config.toml
d_model = 256
n_head = 12
head_dim = 32
vocab_size = 6795
qk_norm = true
attn_scale = 0.35
parallel_block = false
init_std_o = 0.0062
init_out_by_depth = true
batch_tokens = [32768, 65536, 131072, 262144]
steps = 3148
Each number is 500 + 25 x the weight over its row's rms, rounded and kept within 0 to 999. Layers, rows and columns count from 0. Numbers have three digits each. The size before them is the row's rms in percent of the matrix's.

# layer 2 attention query, 384x256, rms 0.0805, rows 327-377, columns 0-127
100:476511498534519509514541509503520505477488503497467514538489478503507531528469479467454502517525495480508489485510462484502488463452518532501452504493504451498496445505513509478455530469488536476509486416527522470467498542510474507528474483529553477500506489520509529535491484514516458503483542516522470540488506486472508502511533527475522519464514501512566508479556501497499513515513
125:473529462489514527519482456457471474530466456496497525488513489512494488509496496512531483504532565529516514485512474499471519530535481538516533545456460509523493522511531507466500500470543480466466506476498479498509474520516500501490512501497502514513490488500534548480479484463486478535569486484525528488501439500496516550487485499497510498466528521470448487454473543554506464474493
141:507561487475497522522472468476469451492479475487498497486492529492473485531518501496536474496504542504508527478499458485480478524551505541510530508465449474460503492514538522440503499482527479451470514535480517516506462513499486511507491487473495510521478479503514558498481468464488486510543482499522512509488453487521523545539493507487497499501493511473489477458490527536467476459494
140:487420509507505457462510538511512533505530525518493511518489478499524518506497490510462505491474463501501459535473534500509482486483508442497461476522545509478474510468466493536506480525464512522530483465495484485471515481471529473485509502532523506478506523479487455500518547538534520485473496484486500493509539481472488472468490470484499499502510475514528512544508457452527492536511
087:460533487506484542510511494500442479492468510516506513472475482499454489476505532504497506502501521511497469479514482492504489560509495505505520517468460523465454512494529478469521527450474501485504501486538550514541489490489488527454555517515490503561498512527541501501498522496500494507536498514550524496496470518521474524506530493505486480539487557509502491460541544517471505469480
090:518505490492518515481508471530513498504488511496467467513506469466510486477518498499525506485510514565503519490478516496508508457493466521504499517504528500478506508478503454498532526522517515498507494524507463519534487518538453468484535527478493467484495503564521463472469493516457494466464526510489493479492482501493498471502479515534467505463480516503545479525445470511488488517486
090:523485459477535459507501513519525442501513571491479477511489479492505516485505474498499522500468480469495512481497480475491500476479535484521510529488454508483493473499500528461513472531509491480483515536459479461477484528518528514507475506479450494505483513496519504482499516538528511476514501508482487489509488503442465495509462486458561496461491475509523501467464459479487488497530
098:529491481464474506484489523472481523481522488466494498509504497473491527504472503504521527522514475478513512498521508476528488458530498466512494512517457495475487509452486473492472485527518480500532529547491493486554482536510532524500476498478532476492500506466493514549525466489492459498483529495489511473441448482487463489492515484472484490520507498510480473494504511517509540501527
103:501474487567510485484493480514483482499504566479484537496485495515533494521526481532511549509493470491493506450534534458501544498492493487504504460451488485445464476518507531488517515515477501497486525492476496504482514533534505488446485513476475518498512526536519541560547497543508561517476526515555488539537477471505505507506529490526524469510483515523515481525470500510536484532498
094:483497486572539482532474492475515499513525483494501481528558489475505517513535477500494545468494483507450507492494520496492535478473508478450497508499518493559531474477505467554474530500518489482499499485493530528501507440502498507529544491483507561509534486457530503541477504545484507500503478518512496508492523485532462516545459499529515487519529487531487523510505530505502495503512
100:553485471484477511517526486536478562524501522501495477498510485522502476502536502490498476447487519464507519502494487483529512479509495537479547485519532473528488494521503539524448485498533460505510471476549499484506515466513482518554505502499506528485513495518539454480461438461507531541531472471540481438459497516493521520515482512510555527511509499545473520501485505531481582516482
103:510493481510487454501489494521495501502487495527471526468512509440465467503462531469513516534514522524531533497490491499489497522513494499517460543526520473550491478491488495521514510543538545481489524507498508483480517546482479506469493505490537461529524525460470480518510491506490503502546510465454533542567532474505500508497527505540510497528544512522496531503520474485512487525456
095:420512469523477510482522500477511520527494533507508513492459503472470492518465495554468511502535490509458471526483516511489513520553487499526496473498511511507512501465515448559466526487533508517473449476475512533489557504487483479523565474525525506464484485504483486489522488530496500516498509498444484531485547483533495502484481483483462513440538486485492491478503491492476470525520
098:527468501505506463500516498475502512453536503457563535464522525469446496502520477468498518481492494525480517506518505478474511531523509494518517503523555517481488454489489504465509543524465502481511492525499487452489486488489462506517497524528530521539505493491534492527478494491503462501483528488471493455504486445478518491503493492493541511499519516457458547484501490501518500492493
097:494503531510487513515535526504507516484556516476479507520444470464527493470447581498530486497491529487518483529526488507523506514439483515538457470499529496447455522468482444492511515507501485472513495492526538526487439480439496518480512490458477459545509570503499522517478493474511540515495490507493461510526489460489477497520446514517466509504501509469500490482503505508493501537527
096:500523476517505534487512489498488516483515494546522510525516456507471465495520511458488504496522527466477497502537481497495459485463480485444508526514532522518482492484518476467503475487493510524491509496510477507522474485485527489535534512505517483445480452456469481492526497505528502501490507449534526494524514511441506501509546484568504494492515532504476519530495518515456534536483
103:516472498480477503491473518479490516442479508555516494511489473533466472502493499444485522511501558447547487503492548409509484502545511510464453448520493504502482502535497504470490474522488482505536485502472505537531513476504514457494489462465464502526476501538534526488490499509511501489503482482513465514492512496530470526482485517485489532516474530503485554482504505484510460506496
092:483481506495510488492498485485484500461519513500523473495468513513460536501482479499502491556547544485518548539497483514501500551510513537475514446519494569448481524492500493524488476516467486518523511517487496513469509511529455479482451478523470447502530499496476524519548528511517513498506510507506496468496511490467491501506512495543495468500497502477474497519469451474453509485502
098:512506488502470525526501525507481531472486480524519521486466477494522494450531481514525492514459475508514509540460537511500502482524498510521479571474490516526514490483505539500491502490485496511536494518444483449504483527491460513533485515509517526515517544485521514497466488522485530515516497441546515504481501499512511461532486417519567505453511508489499507477493490501489518544494
100:474506462491506494476481484538489508452493526502512496491518538479503477472516543518473476472511492494507482474491458499475552505512521477552539509507509497487498513470509483518493489484490541519447529524414530543530508502502496588500526526507531540539477495545511512493513563523474461525462517508456545465514501469540443522471473463480473494444507492459517539498506522504512505506498
106:534489519510526502490471477519485496489502463512532521489469499459528483491460449490516486533489524541515489474532479496496513504491497513510527497482464452497503483459499495495487486482477502541538520484478523510549537559508485484479494475494488520497502495481512530499546522511472506516497521502476492470469489457519520494444476453464458504481487481530492527479515451475478492495510
097:497462499481486474532456490451513490485499514540506484526477515483494497472511473545487471514498491530502499445498519500458487503486521517575475495493513518519482545472491508479482516497526489507474479480491508491472503523489494505483484510511515512505502500539508455500499504490484504494524497488507481507570484467544513489477549469474510511537443513482492519508548483501522487521519
100:460520475481510512486487514500485499473488534462536494485476550537489500483464489568461481544482520468497516516496495502485472530526551508477544482519511452512512462531515523493491457498482496480495492492490508464500465462522485470495502530500501516506507486493542490506558486482515485522484515526533492473514488482481529524485468572474460469502575495471509522482538493531483509506488
091:519529497497488512509499495506510538474488470472470470479505498499516536517508502521487506517469528530529495471517484489479488508482539463489505521481410494472505557508465507575538515482540456498501502478489518517504483465492517508482514525490499495492486536528510490453501473472496527479507489469497480518525516512513456524495521501546457500502489472514477460517494502526497462499521
094:508474488549458507508472496551452539515494483504510516478473463568495487505508501511502474506506503480505431528550457533481494522494457506500476483481499497501492488471499463510545516464488488521514482533496489467486504473496503468497457462503516508510492530528495493495502496505493467498511567523469528504496507528489499459535522519487478499501537504488546502481519498566500465493464
126:496471490501511492490501519458493507516528502536497578525455515537505493473527500556482508481464504502511454539465518504505459491453512478530517500553552482492493433495493515487510475527473540508535466541501481537484503520492502449466493551498501507470502516511454492513507475483577536469440515498510497481519526477478549506483529493511509494510511480521524525481486480501463524511463
095:502467505509510491465528519496491525485533501531503562520489504530516513477488493534442487481470495488541465532488528505493443505453515446515503503569557512498482475470472489490507478535470532515539483531511471532483534505494544478470474514511507491471518515488460484517502512495579510473419498495504531498523504482468515487502514497490505520511537491544507528495473455491499523525466
085:503550491493503522551458456474512444475468500494492483486519504466484486550492501488533528487502518497495539476497470500500552516532479557508505522438477475490536479520542491470490500489560458479465529524486530521502479504539464480527535491480502502509490465512504544486489498477449487546512522487513510480512479495514518529516485501520487527480481519498497472476520554551507467503502
119:537553499475492516517478479491494458501482477487500511470506504474472491534477509466552560492526512508489522499489472526509543507535460535487527516462503467498575493515525512477485504495550489482486534508484505525508498511539465497515508475494502483522463466496532536493472498488451476518522514497505521498482509501486517529507475485507487538477482510489495493488516538543507462463494
094:481506492487469497482475514501521475458490508474485459502442498476513519504527529502493484448497468476515515519532459481510491517496529508485511481506495508466496527501499528464471528469520493517454491518547522530523529528497479449495441500484528491521542536495466524461503470462540493518447508473482438462495507501462473492527483518490458490494506506508519520497482525490443528517549
098:492496554511504522518480532474520517559485495479473479490518501496472466500519570517514513498493462467506491510511518504485481523497477531488532492536511505537524505521508489500492472527524513553529530487492518525501474509464478501543468551522518503495506509499524493487490510512508490517458463474494535536509479491456524494476459490492520468518465518419472475510491536471524499512496
098:526482515492487488476519507516513518471540505521464465519464530499472518474510419498502466461520495509510522519528503535514503556538543483480455544512481476528532525507508490488500510479506518508490487544474532509543483528522476537505463507511584478499535493470497474495490535488484459502501496435505465487508510503519509509481464491488488467538461465523524495549494504537511512515505
102:469479568455514463538493464501542507520529456492505513493548483485545541516531475464441504515467485545527488512495519539454499486558502494550471509520513474518471498507508503505502484448490508510504465489524497494526482529501513442492526502446464482510492503534527500469514494487486494499501493456526464512497483512526510484495519537495525496505490515517502501483488489474460503494497
105:519538487502499511548458458490488475474455467488521471499501511488491466547472501457567495518523516498508543465473517531507538535528475569490492492458431500520544515529523484440467514467547480450482520494516515510511490485515469500539534494474474490510485474475514560495496510504454484555533481481503508503492494489542483513514492489468499515494487487489459511460506548526516494462531
136:494559498474476526544494479509489455514472469499514480496523488472469481507508497481525492513525521500470503479494494484492542482527493538463496509437480484500587507513525502476483510477521471463466513480477522488539493525520457522533525479467503497572479447499501520504501481500447495508544488507531496512468478531566510556510491497535501520505468515498480483448509550510478472478485
144:488459510489498492473521526500503535513543499498507523494491507549518511524475505509452476505461475482528509511502509510511458502448510501507489495552539507508436497463471502517514489520447513538541466491518476501464534489462552471474472499526520510459530541485509495523493522482542522479480499494486535482513514480472503471469495490485492502501522461532514493505498451476505532531530
154:498549484489486530552467473509506455464477497497521485488511522449471466525479494492520481484514539512482547466514476503505556501516476566497500502453477476488550498516533488461507520486552472476458527523487519521534482508526465506527524492479495489519494470528504532502482476471460501534517492496505477517491477507530493526505479510528503525496475536517466500460520556543491477477501
096:499471506531500539482533446492487477484479483517461520563540521489475492482494471521508503526489478468515525532523523510485497477510508465517494488492487504496516443503504573488494494506479508506511481557522488474464475521487526478485502467469497503527478502479519485460549496492506462502502517471493465523525528479491479480488512490511467506519519560497504515504505492470498504510458
092:487480506523517482505529525521496498473510501465512508488506516462521526468517468472506492493467530480512517444526527522555507495498495535471450501488497487541478454479508502515493504488472495563481505486517500478505497533482486493532492493466475501501531497452505546465446468511457494473499490476454479491503498518494515450515467465560477474471453476532557508471481493500531484497551
095:488490519498506501512508484503476488483484476507476490505482504537467493455464486491483507505532526498558479505528453497483468556528480491476551507539563494520501552509504483501491523496511503446481474469451492464486474523512516503476496470505473525508502524504490518453488510508511475492534520491477502555497491549438454518497518531463500517544465515481508520480521498519498513505524
093:551519481483485553516485477527526495497511464496514476446503474519531546526480486509510500482516495557532474533493528484511492534486498472502513490529478505499514491481511473469506480498530490478486526534485496499472547497542453490481469532525516493512495485519478487534495447503509514506460521480515499487466516493491486467549492524501479513515482487464504495506499501553543543523496
100:513514485492510507506467531463508501572494480504573516505520552497524485503526466471534503514503538488495489518484500484491459465489505520464504541501495516551493504509502469468486496495491486477471497525492469560495510524486517472519479527487528473480531491488494519527477444502540520532489494465508458503484528473490474486541455496498506506500483511453523473444475501454482470503525
100:469500483492480502470485501486516523487418478542529499471514501491474508453499499515489497516525524516509509475515517524513488523535534503547496521523534516527481505450512469517490523492478499514462454524440510572470520514493534466449481499454504530535536484536489494496526510517525528507508491517495553497547547515491477538462513489457503496518499505495473490535484500512505490477517
100:529482523487511516504487469492498516503505528465474512497509455477488474517508517558517547512553481515550484487507505515498515474514517502453497513506502480522543532470474488481487435526517491422475467509534504495534514516484514531481497531496531484547518468523481529527462506497482479437523495491459464465501495498538515506511469471481495468481509487524483500491539486455491499509496
096:481487453478518510483496489460470546506525550442515530525444489482509501485479502532516521497486482499499446505485496472483493468453480540504430481489494493534478500533511482513448546483500477503463487521475453488490487520449502469490481497508539471455494487521499498540471495520510469488499494494465496529464518483491466507487515511513498514485510521509551501507513497515510473492531
096:521481529508497531514476506527455475501535486527504525504468504491447488447479541454548546513513486509504551518492531514472453471475453497508495467455511478517503518524493476492499512505504457493481516470461493509510480468482480513502521552524511479509560507518498539469488492479512485549524541523484510531521492544495474508532513469445486535474493532499466495523483495524517496471502
098:511519494493493543493488514512515521532536525476477491522537508483542518485525489506491474518547515504529503457520450484483492551496525496520477505486504510522455481447499517501474503460461478493520465525499531543524458532513488481473470522518568455492488533493509538492527486547488551511476515503464440506479463488503475459498530485536503473513451505529513497512526488514498498503488
097:515489514467496516464510519499479498509554453455555503535495508524476499517483482519519493515531484485477521483465509502502507523463449512485488481506560528498521522493505548502476506497529520502488523554505505532477502467564533487475538536503539490496463489489486472457492470502519452518469505490519477513512467475533484500450484529510560504505537486501541534485508528489485518532517
092:472501504490488483482477510493463504441569476528516486540461527486535524525476493479495467481460544495536525519522457557547521483532498496495462468506516455487499530526508497480484483483482492528541520477458524495483508502502495497520472514514498465491536481570459480531498481499525478503477465524516541505505537515494530490510462506519467481505455465480514481483515537467484527533536
091:525493532471463523512551452442504532530513532475483523535505461498500524479519530539512492476549539511482500518489497496504498465523466454519510476511542539538563497478506509530525518506544515506510520499511565475488547537488475473508465495456451446545490508494522476480475515492534488479465473473487484482501496517532513515466488495477496538497514452520493490498514493504523498497474
096:505512494499476506489445498511522511515470502411489498503503486472533513494477517495516531506501514505474523518514477465527513508517467540470513547516455434491498486501507448516490537485500490506459482543485494491452514501521537510480483539497505533488516548446511487509466489475510504457493531499497529465483509527463500465482537527494501469509476508471511504486486476530496501473435